Weights of a small transformer language model.
Size: 13 layers, width 256, 4 heads of 64, MLP 704 SwiGLU, vocabulary 4096.
Architecture: RMSNorm before each block, rotary positions, no biases in attention or MLP.
Training: a variant of Muon for these matrices, 185M tokens.
Each number is 128 + 32 x the weight over its row's rms, rounded and kept within 0 to 255. Layers, rows and columns count from 0. The size above them is the row's rms in percent of the matrix's.

# layer 6 MLP down (transposed), 704x256, rms 0.0622, rows 684-692, columns 128-255
size [ 99  98 100 108  98  96  97  98 103]
[[144  70  96 151  95 116  80 118 119 149 102 124 151 134 148 138 132 126 141 143 158 126 200  92 107  74  95 189  81 138 122 110  82 184 115 139  88 162 110  49 133 154 143 228  94 139 131 130  99 110 106 105  61 167 126 195 116 149 109 121 136 154 153 157  89 117 183  92 136 128 136 105 113 107 101  69 112 105  60 139 110 135 113 169  68 118 111 106 179  86  81 150 136 170 174 168 139 108 188 131 185 203 118 141  85 110  98  82 109  39 203  99 113  91 132 113 139 132 193  97 121 122 146 145 116 147 153 150]
 [128 132 143 140 106 146 119  99 118 114 209 108 113  74 169  78 140  91  49 115 149 144  90 151 173 149 124  91 123 124 130 148  86 145  67 154 127 116 161 113  67 139 121  99  95 137 144  95 119  95 138 146 100 161  72 107 160 106 136 102 140 129 175  89 133 139 124 119 145 185 136 138 112 171 111 128 105 180 114  86 172 121  97 100 152 115  69 117  63 139  84  81  69 101 133 163  63 116 143  74 154 100  75 118  98 148 129 102 128 109 137 153 108  86  67 112 137  93 157 127 152 144  63 126 110 123 139 169]
 [180 108 113  68 119 127 127 121 129 171  89 155 115 191 104 147  73 166 106 103 121  94 134 142 140 166 146 167  93 143 133 126 184  82  71  76  85  87  71  88 137  63  90 138 154  85 190 131  45  93 105 126 122 117 144 140 162 133  82 122 149 171 124 125 132 134  85 114 121 102 102 146  96 179 133 100 150 133 124 176 153 153  96 116 142  88 124 120 116 102 108  84 100 153 109 115  91 106 141  34  84 152 161 129 115 165 120 178 127  99  77 132 108 118 138  86 134 139 120 114 109 113 164 134 173 153 115 118]
 [ 51 148 197 194  98 149 126 130 115 134 167 127 137  97  86 150 163 154 126 119 135 134 153 181  91 150 145  81 122 108 158 166 119 104 160  99  99 142 103 133 172 112 117 136 124 109  34  87 133  85 159 140 134 158 132 123 144 122 153 153 158 145  80 230 126  86 139 127 185 169 180 125 126 159 101 131 128 152  82 140 123 117 112  76 161 104 146 120 171 141 136 131 123 129  92 141  65 130 130 146  91 163 115 125 113 169 145 129 136 174 170 140 184  91 183 142 149 111 110 119 104 133 109  78 161 100 127 127]
 [140 126 101  80 113  83  70 112 153 143  80  81  45 108 174 142 199 156  95 112 160 112  98 144 128 133 184  77 140 140 136 185 120  62  79 136  90 116  98 146 104  77 168 111  80 160 105 150 109 128 162 138  96 170 164 111 105  84  95 137  77 126 173 126 103  97 168 100  96 172 180 116 133 108  57  84 147  92 150  94 117 102 145 110 120 144 158 111 165 131 129 114 118 150 168 112 108  95 112 133 149 149 138 149 112 113 105 107 145 122 119  63 139 167 145 120 166  58 225 135 172 124 120 129 156 100  82 114]
 [107  94 123 140 132 205 117 136 136 116 107 136 102  84 151 137 146 114  92 105 110 166 148 160 127 170 151 144 135 157 141  99  74 137  76  93 136 125 143 111 154 113 130 136 122 135 184  78  87 162 126  57  87 138  72 101 139 100 119 132 163 217 104 124 141 145  73 103 143  96 107  80 141 110 144 149 125 115 167 130 167 147 112 143 133 124 130 132 136 132 120 136 154 127 151 127 142 124 122 187 105 142 116 141 128 152  85 145  95 106 150 130 122  98 166 130 148  77 120 140 173  96 142 161 122 117 137 138]
 [156 155  84  79 114 169 160 135 162  76 168 131 135 142 114 126 105 150 112 137 163 130 107 116 102  63 125 106  83 134 155 143 136 156 154 149 121 113 124 120  84 107 101 124 143 161 124 130 130  79 102 115 121 151 127 149  69  90 130 124  88 162 130 126  75 140 175 123 190 120 136 185 162  82 197 128 136 109 138 122 132 172  66  90 193 169 101 128 116 125 154 179  93 106 111 174 113 152 182 152 171 111 102  92 165  72  75 132 128 109 112  82 115  90  50 115 188 158 120 134 129 185 144 176 113 130 145 129]
 [145 169 115 176 141 113 121  61 144 159  73 172 111 152 170 124 156 167 121 155 176 135  95  97  91 138 111 170 152 129  64  94  80  84 145 100 149 109 131  86 108 138 134  98  77  90 117 130 162 148  63 115 153 154 199 110 101 112 146 134  98 145 156  55 156 107 116 159 163 132 146 131 147 134 132 120 162 117 188 133  88 183  88 162 130 161 151 130 146 126 132 138 132 169 156 150 214 112 100  59 113 108 168 134 169 143 131 151  79  60 110 148 136  64  77 142 148 127 119  72 133 127 207 165 153 132 161 118]
 [163  82  83 169 135 129 123 142  75 158 144 160 138  85 153 152 156 148  43 178 146 123 145 114 112  74  92 110 196 131  98 117 158 133 125 100 167 103 106 142 164 144 101 132  86 113  97 126  85  87 146  92 145  76  83 136 104 138 186 134 131 172 132  76 164 147 171  86 136 150 130 154  75 140 119 108 154  55 104 155 175 149 126  79 139 110  92 131 141 170 120 116 131 161 169  93 162  80 158  98 177  68 120 173 146  82 155 158  91 135 142 101 113 135 161 149  84 131  74 148 156 125 156 119 155 124 159  98]]
# layer 6 MLP gate, 704x256, rms 0.111, rows 685-692, columns 128-255
size [ 98 103 105  98  96  98  99  98]
[[143 121  93  88 143  98 171 138 154  94 122 122 131 208 141 105 101 208 145 108 127 123 147 114 174 114 134 176 141 115 174  96 181 165 198  96 108 148 147 140 134 134 169 135 137  91  67 116 122 132 110 109 124 148 164 100  85 107 107 115 128 141 128 161 154 163 148 141 124  59 126 126 155 100 194 142 157  92 160 138 158 163 138 181 152 110 171 143 103 128 164 191 192 109  89  88 146 175 119 117 171 145 138 159 121 115 159 139 123 116 155 144 164 113 169 134 189 177  86 145 136  93 138 118  78 124 109  85]
 [114 168 148 160  61 104  81 193 196 115 110 131 117 116 198 127 102 143 156 148  79 141 157 113 108 167 117 180 131 102 135  90  85 140 101 140  95 128 144 152 170 137 145 103 119  98 127 154  87 100 142 159  82 141 164 109 108  96 118 188 103 133 102 142 102  89 179 183 153  65 134 136  88 126 114 129 132 140 164 123 162 144 130 145 136 122 156 153 127 146 118 132 124 107 149  39 126 135 152  91 110 136 106 127 115 155 159 119 205 105 174 131 151 170 133 111 121 162 100 147 158 105 171 160 127 213 107 162]
 [ 66 107 133 138 111 136 190 123 105 101 118 122 129  88 134 107 123  92 124 170 105  91 161 134  90 166 155 163 150  92 110 138  63 126  75 124  95  97 162 102 148 137 157 134 124 145 132 130 103 189 134  92  82 148  92 157 108 111 118 148 138 170  83 122 136 130 114  92 111 144 119 155 104  79  94 153 184 117 190 143 149 143 125  88 182  86  48 145 179 121 144 106 131  63 154 126 135  92 142  22  52 150 191 150 147 159  96 186 212  72  90  95  86 149  49  92 168 136 116 135 136 165 135 104 156 140 121 118]
 [146 163 166 160 122 156 140 173  81  83 156 133 108 138 143 150 140 129 119 148 139  82  89 164 100 117 167 101 127 142 121  76  95 133 105 109  29 174 171 136 141 113  79 107  37  69 113 119 121 176 132  87 149 131 142 139 161 134 159 125 154 102 141 128 114 142 167 188 172 176 153 113 122 139 123 105 107 100 140 152 187 165 139 166 115  93 138 152 124  62 161 168 180 110 121 131  98 112 119  79 108 125 153 112 121 115  82 137 130 113  92 136 132  87 156  31 100  79 209 164  83  68 153 166  81  82 121 141]
 [144 189  99 136 130  99 163 130 149  61 117 160 119  98 145 139 127 122  93  95  94 129 139 130 157 123  92 125 158  94  91 116 168 153 136  99 197 144 117 137  92 111 142 176 128 151 132 143  99 171 128  82 191 113  82 120 118  99 109 109 147 140 116 126  45 182 143 141 147 207 179  95 106 185 106 113 133 129 112 100  87  65  85 123 154 100 120 106 130  98 104 109 123 142 176 117 120  36 131 130 121 126 118 136 131  73 123 127 150 182 164 109 157 106  89 146 139 120 142  97 121 131 175 160 193 157 163 133]
 [140  63 132 172 156 145  72 166 181  79  96 154 105 138 123 176 139  84 153 147  81 128 128 107 106 134 124 108 154 107 107  66 142 218 120 129 156 181 105 125 107 128 162 141 152  99 208 122  98  84 113 107 208 109 143 111 138 156  96 102 142 108 148 120  73 163 122 143 193 104 134 108 155  88 134  67 174 134 161 146  99 127 142 135 116 169  84 136  50  50 126 117 151 159  97 149 137  95  93 171  73  95  98 151 136 108 167  99 162 120 100 157 142 102 125 176 143 144 132 149 112 121 122 110  75 106 163 154]
 [119 148  79 141  64 172 151  98 123  35 147 196 162 123  78 177 132 135 172 112 108 186 138 162 117 118 129 162 153 158 130 173 159 149  39  70 148 180 177 154  61 185  99 128  80  43 135 167 163  84 162 118 174  99 108 153 148 125 166 138 104 180 165 116 164 158 137 112  96 163  64 117 152 138 172 161 132 107  87 102 112 152 102 140 151 136 132 178 123 117 143 149 172 118  93 135  92  64 133 103  97 137 135 159 121 131 104 117 164  78 159 137 158 151 106 131  79  98 128  89 120 103  64 117 127 110 153  80]
 [135  98  77 186 168 129 107 141 111 130 155 127 163 209 142 142 143 125 134 117 134 101  48 176 110 159 107 150 128 147 107 181  49 111 117 126 142  94 150 129 110  73 125 181  90 122  92 152 174 106 137 119  94 127 112 150 166 106 132 147 114  66 142 156 110 130 144 170 190 137 120 140  92  91  87 116 100 158 118 123 183 111 125 131 181 151 138 175 132 146 156 125 101 126 102  89 139  88  88 146 184 104 123 113 116 132 109 133 114 155 111 103  53 122  99 104 121  70  88 152 119  98 166  57 123 100 126 156]]
# layer 6 MLP up, 704x256, rms 0.112, rows 685-692, columns 128-255
size [ 99 100 108  96  96  93  98  98]
[[118 127 138 155  95 108 111 104 163 118 146 128 166 146 144  94 147  88 123 151 133  86 148 116 101 111 131 155  77 155 162 112 154 155 139  75  88 122 141 172 108 104 109  45 105 106 194 127 128 126 116 133 152 121  82 122 184 110 134  69 184 146 216  94 105 147 144 136 121 154  94 125 116 136 101  61 164 147 161  94 106  82 153 123 160 140 160 131 127 151 111 131 130  82  84 112 112  33 145 112  64 151  84 142 147 155 101 124  96 107  69 151  86 117 100  97 116 143 190 167 117 106  93 192 116 135 100 112]
 [181  96  48 159 141 172 181  76 184 137 131 134 116 160 138 112 138 166 101 119  45 150 125  95 113 114 146 114 121 162 107 131 197 112 180 119  90 115 110 153 126  97  98  77  70 165 177 135 173 114 127 155 161 120 156 193 137 167 161 133 104 122 172 143 156 163  73 141  88 161  82 145 104  63  99 164 120 185 183  86 101 130 158 175 100 123 123 117 121 124  89 106 117 100 129 171  60 139 154 142  68  82 138 142 121 123 138 178 131  63 161 101 105 100 133 109  86 128 115 128 110 123 136 110 114 127  99 173]
 [115  92 105 138 130 143 120 126 183 161 114 149 126 149 108 159 135 104 157  77  95 142  85 144 158 104 142 128 143 139  73  88 145 137 140 171  58 157 131 144  89 174 137  84  72 126 127 105 107 114  93 117 155  83 118  62  98 132 174 142  86  64 110 134 113  90 132 179  64  67 125 171 129 123 172 131  85  85 140 145  95 113 176 111 150 155 137  91 140 104 154 168  98  71 170 207 151 135 109 113 180 105 116 126 140  70  81 142 117 163  69 113 193 123 107 121 115 174 160 140 146 144 126 142  94  51  70 150]
 [108 177 144  82 184  98 100 176  86 202 139 179 122 134 160 177 175 136 147  99 132  76  81  94 127 104 115 187 123 136 150 157 142  96 177  56 119 131 198  87  99 118 106 148 146 122  62 166 130 100 144 185 115 140 175 179  97 125 115 106 124  41 165 134 110 121 183  96 101 101 107 162 154 148 176 126 155 119 138  98 147 133 170 112 137 131 132 110  55 165  62 137  75 119 108 126 129 129 125 153 156 142 135 166 146 142 162 133 146 157 108 130 116 179 110 102  90  78 138 116 136 137 128 142 197  88 116 129]
 [ 68 122 157 146 121 111 125  66 116 115 102 110  79 150 127 125  60 158 172 145  92 106 136  93 142 146 131  94 148  86 121 142 111 120  79  98 127 144 112 152 131 127 137 158 130 130 124  52 120  81  96 134 131  90  92 104 108 116 122 141 152 149 113 136  23 140 100 144 145  88 172  76 138 124 183 101 114 122 108 112 137 101 143 110 160 152 138 154 113  83  68 135 130 104 171 138 116 174  85 171 132 122 133  60  88  91 146 132 157 109 151 140 102  91 126 134 148  96 107 168 176 140 140 203 114 134  77 134]
 [102  85 132 147  94 122 141  85 138 116  94 139  93 144 138 198  97 179 162  98 121 145 122 152  92 170 127 206 161 137 136 118 153 119 134 146 144  99 143 121 148 113  88 119 148 101  90 147 125 111 201 148  97 161 157 130 131 145 167 144 131 109 140  77 147 152 175 132 118 146 144 125 128 125 138 107 115 121 145 108 107 157 130  95 203 119 170 161 124 105 126 127 167 152 116  85 100 137 168 126 145 197 138 117 149 102 180 147 157  98 104 133 154 107 149  60  83 178 139 101 159 164 136 104  71 105 116 107]
 [154 171 131 175 131 124 142 198 152 150 150 135 201 129  99 156 147 128  79  99 116  60 141  99  68  74 167 202  91 125 113 189 118 150 106 161 141 159 108 120 207  52 158 147 128  96 143 116 118  90 152 119 157 146  94  95 129 121 129 159  88 119 133 120 142 120  69  86 149 136 191 131 113 146 145 114 125 101 176 158 200 106 156 149 111 141 152 167 147 187  77 168 137 154 113  86 152 148 149 127 102  96 154  91 153 128 187 133 114 100 156 137 151 111 173 123 104 156 136  84 179 116  87 163 105 136 115 147]
 [ 93 111 103 124 143 140 105 182 164  90 137 124 133 108 162 136 140  85 207 154 166 141 172  76 188 129 154  89 141 122 156 135 219 106 142 112 141 112 155 135 112 123  98 183 102  99 173  93 180 100 155 134 142 176  57  96 140 132 184  75 156  90 140 101  75 102  93 121 148  92  90 154 186 102 131 114 135 155 181 168  98 133 119 130 161 165  70 102 150 117 147 141 122  87 143 153 118 170 148  99 137 153 119 136 119 104 161 122 147 133 177 109  93 191 121 100 106 121 141 180 116 125 118 149 184 107 130 115]]